{"num_hidden_layers": 12, "hidden_size": 192, "num_attention_heads": 3, "num_key_value_heads": 1, "head_dim": 64, "intermediate_size": 448, "vocab_size": 2048, "hidden_act": "swiglu", "norm": "rmsnorm", "norm_place": "pre", "norm_eps": 1e-05, "positions": "rope", "rope_theta": 10000.0, "rope_fraction": 1.0, "qk_norm": false, "attn_scale": 0.125, "bias": "all", "tie_word_embeddings": true, "parallel_block": false, "init": "uniform", "init_std_qkv": 0.0365, "init_std_o": 0.0, "init_std_up": 0.0365, "init_std_down": 0.0, "optimizer": "soap_variant", "learning_rate": 0.0043, "lr_mult_o": 1.35, "beta1": 0.95, "beta2": 0.99, "lr_head": 0.00621, "max_grad_norm": 0.5, "warmup_steps": 200, "schedule": "wsd", "decay_fraction": 0.938, "decay_shape": "square", "final_lr_fraction": 0.0, "batch_tokens": [32768, 65536, 98304], "max_seq_len": 128, "doc_mask": true, "train_tokens": 369900000, "max_steps": 6185, "dataset": "wikipedia_en"}
Each number is 128 + 32 x the weight over its row's rms, rounded and kept within 0 to 255. Layers, rows and columns count from 0. Numbers have three digits each. The size before them is the row's rms in percent of the matrix's.

# up: layer 8 MLP up, 448x192, rms 0.242, rows 263-284, columns 96-191
# down: layer 8 MLP down (transposed), 448x192, rms 0.231, rows 263-283, columns 96-191
# gate: layer 8 MLP gate, 448x192, rms 0.227, rows 264-284, columns 96-191
up263 100:112147158126151165107137114120125067159071129134146087139133088164112087079090067105134135170115178133108140159149121117113132127160139149148077122145151068098090059164115090121103125147187123121121164128093121123042152230117131177098159166162167181176113102117192054144096180199164068118
down263 103:107134157087163144097074114165057093117185222121165086145140144199110062123125080080099111176117152100083083164166121114080126147106133120126083072129123131100123164120135075107079077136153161114091169119104157142096099100058095143133113148155144127111138136103124160105105143158095094152
gate264 097:173167137165142094134151187120119189109218095084098106116163104115146130128110117107090114083109107160106098179196155125167141132158190115148110117165201165154143124149146156168128070117155178102165115124095107105116130140118160114112106098077088106104144118165119149138103119105122124117
up264 102:157099113144102128134098171109129125118110046085065150123068190168113148119113168120152105159101118146169149165125140176114157139108130095153112118150161120121171167098138099162148120128125052119184075098185082160122100162154175111132114149060181132118150102119137130092109170098123152180
down264 100:104096158099132094141135090091145133123164137216092110169094157076105132145126145149098078187130127071102181093090125147141065133109116127122155138079117141064125161135081127146169107155153149124073137119109139133122139117168090158069109166105090127148178125184115226151109165146120118122
gate265 101:100111160118137122133156141162169156166145135110144142150157167065132167123129139124077160124161147189061065143121148050163130127068100139113129113100157171117174129095146047130153139156162142097132067079150137125083125179198067177124081085165115168159135088132128139162129168129091109138
up265 099:085169122183171132158204137116137104117111120136075123165156185120120089158124081114173175033130145168185151176125110148151158105196113147142141078099134117101168093114124125072126127162118146144126181162085096115101148156094133084159175033110122098103123086054160110163136118153081104069
down265 101:129125124108123198118136175047141087212140118184101122119142149082072114108136121128106114073073135136102142137194131118086159124137137096135084146118121153160146139163110205097087137112125155099122121088137165107167131149108159139125080186182126116105150172107180098093143156149129110134
gate266 096:144113221106172117098190089182112147093137125187181116155100151106082119143100140090158129101119174188125093143138133126180115158160085158126145086128141123117126117120156135129140058127126144120161101090127180160108101138078148127082156206086166086075124147105100075101104138090168142125
up266 107:157114142136149127102218152129089118115167182159136151138130106124073111075173088163176100108103144159104137077149094103137158095083138102149132105124162111139149135166096056105087124177131158099108030178087169106132090162129134172142123141118143097122135200123172080157128085159154114089
down266 098:150139112149152125099086109140151102187149102153115115093190121178148150140130171124102137076163112179141143156134081139139107101139164136169117188161099134086081061162096146138069119127092105176142076088082068104113138174078148169094181163142100134083162098107093146147171142129087145091
gate267 099:131152151159098077141117094188087143205142114151033082098100159112081135193115155126081125125129101125111144137063157169127143064155147135100137145089102165139141107126148112134117168131119037083124112066118139152074100128163110184112142092174127139180148118155110145090169173105203196146
up267 107:160119203111127137076109146140111175139089147105045167132120151123148104149153170227188080109076140138178128099089174146104133182156155105133146127151105082193147145143090118188105141107095122123154079127178132145122139166099158145162184110115131193156138132104101134167129097143148104167
down267 112:133091154155128171160055120095062118180097083116149150207099150119132114170120115189154136097107149118172141066173165105123110169130141119040093099134152152145180136135117106146111162171107122143134107139128137159121102123109088148116121127104147118087157154123116145178107124139135101113
gate268 099:115159140199107146141098130137161120127141149111196092066114071097117119166092187173125146164074158208123040178143138109154099130074111151123155126117183162099138089092122127134111161116175155151129157158101131143167119159125150135138107081143217094148042066111165086116129070113120099105
up268 097:073122155084157129135096153153133106174056071069161155186157089163131091138110095109157167128169090082149123087134142116111129171167126094121159112125124054134078173170130192145147162111108109064091137098179112128171110157115121105153192127138111167157125154134173135121105072116173145169
down268 103:079040153102139088118103157126083143150128103116081149119152086168085143138120119165123104109117078176096134076117158180136130134155110156132148103150147061121079155123146137096148083137139077122111143105131135133147154086123154166158127134163094133087091165133134122118166106108145105133
gate269 103:157114131072127137099093102141165149140130132095099043114149166105137091114111091058113133134180126161156103085108151162131118123090113173141127112110104117156104109148111173128121082153145136181091128112137081104183088105145129120136135093148110132087139097075168217126075149079127124119
up269 100:136155092138203129108128132135105149146112094104101117105068101154096127115090142112075135098125134128155066157117123161107089155157136148174131144119205177126156171132092090123051163119192136070165128147042135210145133145183204144136115145106195113132165129121179093168131136150168138129
down269 103:148129084140151154138159113194149139119165124104101179103094084106180146103135108118125170149081194091205102114112151096130141132122047105196128106129084197135178126098147128156128142099124136133106069114142150089115149173060117111115071088071160153146146243102145109168112098134126082159
gate270 103:124121133154137109113145198130079110156185103120132067129076193124062069163136158131093100098077119109089157086097118131156183100187070112175110179172110123110141155145160167110184092161148087165117121143128127159151094076165115108128103137128092160156068090130124174096127117132192157114
up270 104:123118107201121122134102092136137153075121129136117135106159145113162129152103117100151126127140137131144139122113102189103164152134125113098186107102084102148118117140120111166116155100109085108038089089110118150130117146129144131137147121149159132123241154111136149146087102109046103174
down270 102:124081148102056109128094166138110175196112072109075101082058108127090146155139126156076139108111117203133093140128105140135069094171121159120156117124143132092097149136091087096145123132064143136181111132065090150179157148122129149118125097225124135159128117131150163154118146112141090085
gate271 098:142093086138168071127095106146094070099098155101154099126146148152171162172111169123138138098121105173130157132149165194138121063125077128096188169130159178155106153140176187089131152171108150155161152135099188155110161136117165069102114096144166095087140126094154126136112134112128098126
up271 097:142106148117177132164093037114159154106087142116166151111161106132091102160211087115157086077133145105121041154147208145155109107076169130170125137143151128128172103132113142091172102159082140092102127141188132159181122123075129084164092125129128155129151158130099148128192107144053125137
down271 099:094107128081165104163149125123143178133071140147149147182130098143165150127135116102079126176159104082143097138114106153132107083072217154087094153138200084111099121083130132126123114111076133133088141151086145102136143121123103188122167055106141131140186098177149203061149119176149065127
gate272 098:112114049157163154113152091098119123157069061105115164125123165131101182121128107138162168130096122184106156123136114120146089139107105141137104186139130116085151091145144211110123102176122112110092092069126050138176110118168126089108136139134094095111191180124104117090087090074079154126
up272 100:117119091168163140158147111098129208121108130175141112140087170134136102104107122124104150175070122136126112100152178134079155134123132116123118196085103153094163187119149162113153125145141101115112122107119108118157115127089148152207179117184170125143160178158118141098103170111153105116
down272 101:131114142092107197113113113094101196093144102079196225118081123119172140128134135109118090041129111122172098127085208133073120120146091105173104165115156068159153130187110146110128097129141204165125138114071202136117140114120128193159115173189135101095093093094135139100078111113097194130
gate273 100:110160073154150115101141128133169176153107164097141124170053160121123094170127135125088060095147177138124138134120093141195129143125094149123162142145113104101108130147178045091168089157166178117137127141091154097107090130118117094169203061158129088153149143100171173119065145089119182124
up273 090:192114159154078148125085089113124167138068099147159095170131175104130119118089153093082091126104013124125104178184113162118118126080157085146070141126133082131114088100127080106099136095121114146151102084085133151195091107154066065136088118198117136125112133106155144139129163177191106101
down273 097:107176091138120117104175136158106079132136147155087149186129108140075121092129133190070086130189121086149167118058152103130158080117106146129150139085148216116143148133128068085154129096161169138154122140193181142167111160120151153144210086126137124095140128111082133142092163135142079091
gate274 106:106109126109165123161164069118093120118092128074117134121121195098136076176076138188081141095124116072176132119116116156132125129101135143156114146103112154110156181130084137151175092151118138125129089094168138115119064124207103150128163128092164089144148133092159117116106130132178116127
up274 105:120132057119126061115163154100153117148199114164133141142216089133129153092156107120146137128171094137107138114096088082124135144142077147100151125114152125149180123122172082140095135113099115092160126069151198090149109182113098169132106114119144247141141104117118151109100149126160128089
down274 104:135185102058146152123099102135159139134139185134139098124144134111080101142136170144107183153171085113118098117149106034124100179127162114086143162134174116124089139103086113106121108138164168131178125161093150187130102084170121140079103102136099150160165132160075103095072112119132090140
gate275 098:172108137090120139127161099094138169130105068166115105103160090143108104126131132167137160109104137135143116123093127107144129116104117165134098148104164114137111129143149110185160086149127081128134121121124104080140103109177122070183089190067128127058169112086146119115125075142187148068
up275 089:095082130165098147097124099110159201111095134179174123131103114121128153132125167108195109095074184126111115114108138059132151137097179171089096102140117124081092090144113100157130161145180041090148154106122104117169106152155164170183105135136135108105182100117118111093140103088171119110
down275 101:106161163142143153125139066117099090158141161141106131155170105145124103105132108143169178083128174150120103134098116144089129143092117192121129125182145146128128146125066094101132118076155138181050121172119169194172118118182109097164096140131151175117168207155132141143127112105070125105
gate276 095:106159119122105040132124158169096156139111082133084164186152162160094114085112171103109094179099149150112162128093083122113146086124109129130103124111183077108101128096117134104132126108126139203106179116157124157141080144167172128105131061096172126146153158093108164168094074080122134140
up276 092:161098175141140144186091077116119147122117172092101121079116102084157145169170177111149160098177116154123071117106208120061161152155160133159105098134100110151101121131067127106109091133113123107136082103158124127096141116138104140123132135083091130105167153114151123116083203143123014142
down276 100:136085113146177176121082127129160105155073173077151124088140138114126139187154132079104138056131104106110114119165169154138172145095163094105082102116138165108151113107153110113116168073109122179157107091084152093116094146090129123156153067178124146132099116117115104089100121189108087134
gate277 097:155121143161199138195186102165120136126117092121129184132137117097111148087184061195114124141171058163103094121196059141127116105081128124118110086116126101188085026088091186118162159160133109097128175137128135130066125062125152091095110123160137164136120148183114080120122086115140076140
up277 103:156136115065120059133151117150123069177129122140103133101110178125121161089126162154158113172137087162095153072128125093133102135099193145158110137152187113144097137108121094060115118089104156163207151096142103091124097109089166167114083188132147075166118159103147162113160133137108114140
down277 098:124135145128090118112128113098099051156083131106138159151108159134144170156122080125106183094143152161102110140145122146109145138125068203135125062096134117222116069121166139120097176169111148102105129213154131161112151132112110158105152137115124150136082082160127116123184104088070168110
gate278 101:125187130154156073140113119138108074169158155131092149170144173136101150119102151094145170119150128136113150159122168100110221078119095142137112135176081179150100062150141204131133103095093116157165139137123114066093170141101099085080130111059079125083123136174095159116090147119129128113
up278 100:087107134125129151152108133112143147189181190098149090120136130129126071114145106184169129071132097114130182125156110128141092151145144159179072116166149105087149150114159081121182125132124082157088148155121143164114051148147106211142123119149151123139161146194069133151127176135115154150
down278 103:153110151106142055154073118189118081157127155099163166141082127175131145155181110186097156075144102140157111067108039131095175118142145207167095127140118174156168162074094127110174158125128167066109128159104123117088171118182129145118117125137149103109158087152114115076130131085125163129
gate279 093:134144139164091064178101136156106135142118076161166134098098149117116163080177097109103162143111130102116084119178154060173088155131148103098149125150127136079142115117133124095135153114122052145169154132128119096138069111167170138072130110175142207147098172197065155144076108093145122071
up279 097:099150129141153156085163119185145113060164141123161171143166115129176152165103153108138115172108176141130141165105039108167131118182094131107075147153114111106138193152105092164109110147137137155161186076163097091127166183093103128160086148088119144127092121059181187091123149095151152158
down279 099:122124098124129122121139144149172178133140159126142161108147173154128162148136120094159111169148160108077060117084081140142116136164200088180153141140142102103125110107100124170144095164088172162099116165185145112046117123130113136113143115045090148067123085170151115124101166102144086135
gate280 100:149064135131130123131136076111186154087142170083148103093171159122091106114126108081061202230117157115133131115140136160135129084145091195084157132205131141178117155092048089127103165120172098105160124145119073138119088160140160110198143143088111103119134087110151083160102073127090139044
up280 094:097156105117142135061115074145067157152119117154092105129072096056107093145171129099145059111143120120140141087147117117153175110130148090150088141112077120041132168156133038148139136157106087148126118150127143139137121138122079195149113113110154116120141082077140110079178156078174103134
down280 103:122055088149129131109132161110099150134138133178074125114143100145115099149210103163163038098148159140165122145068102113115130086103131126174158102082113125082159156089114141106134044113160063169117092140099110163100143088149157142088106106163112084164209170105182171141087136135096109132
gate281 099:077162159141154143135133123122071146163080116112190124127152178127128047154133132121142140078165119216131116138120138131095118113101098116079117125116152082116224140165129112157136167140127136108164088113154040048123125104166155097091158165111150149142138168134092165075192170166111093134
up281 104:084122150120166130126125169154088107128130144123103124186148148111141086141153120125125171110133129136101109086161182118134128127105153093117130173154143130188152119190080098131102122158151124127140114166140188108146183177150060158136111087152173101149104134108180114128165145128086129121
down281 098:161130115150118161177101084120100133116158149154080138113198160126109089116148176077090044114116194163032146165081114164092127117148072118125155102140136147070119172162174135184184138125146127105114148091134100120180033100136124110130132099177090171096090107120102126089094114080135059144
gate282 110:105090156130157119190196093124161163114173116117179069132188118191159145113099117144094175132152108146115063096094152167149148126103161106121112108103192104175106145119167182103095063129051125169129113127114142127153140104151092102161179121158104151126088097075118112181136118115123128159
up282 100:112132135137124142140089096126158124121129074133077104093179121129093088086130094126082139179126094130127124104144186143158120145104091125119158142050125158151177081129174133159191090127121128137110158140116134111133102103068129117176128081122122145173097106182218092128162129114166083116
down282 104:128098161128091173148123140199121119116049139153088071166147176090124098147113125069090078125199119121120174159155153082084124148208108064128095109130162121093150116185105170076103116104121160088170134111137156132086120127192100089098130099101175142098089147119151157160129174145139110139
gate283 098:154122145088119113071063112114181139094094082087186126151105103169113116126108162134120084158112073225086113166123062148128111127139148161127104121149130188098120128097116122122096139132117068137133173116078113124166166145138111161144111122143083168114143158107165078067186128129045203099
up283 101:131105154145121147166110075111151096158128161139148129161110081183162196091084146126125134200151073089109151112193168112188207107126152159142152126161105171109109250096109122118134106134131153183101081136178154148120137170131128147098147117114120150123218071129099072130107087138108136106
down283 092:167143130129109173154092062109118129127039062115153183109122161137080114160149111151116212100132156150176156107103118129129087099141115116029110134137175147108155074125122105165141122140090125143157124105128088140101165141154104174164141136153114137166089127130122116149118118061136121072
gate284 089:151157153113120103107109164118073160165117095126166117053141097100185134162141126159121059106127121104127178066105149122131127107075142096085143139102151092127106105093128118157137152127102132137110178188163179129127070153113096095152055182155131068116140083121231119066093123142165139110
up284 087:095111096123128098077129150069108167145117098157171104134126093069104091143156113111113145118225156123176159099179147136104099165149090077157203096146095142070121098122164127141114111085136119127091072152125115099110140151108116110182148124123052138133162154134137096088125097175134154138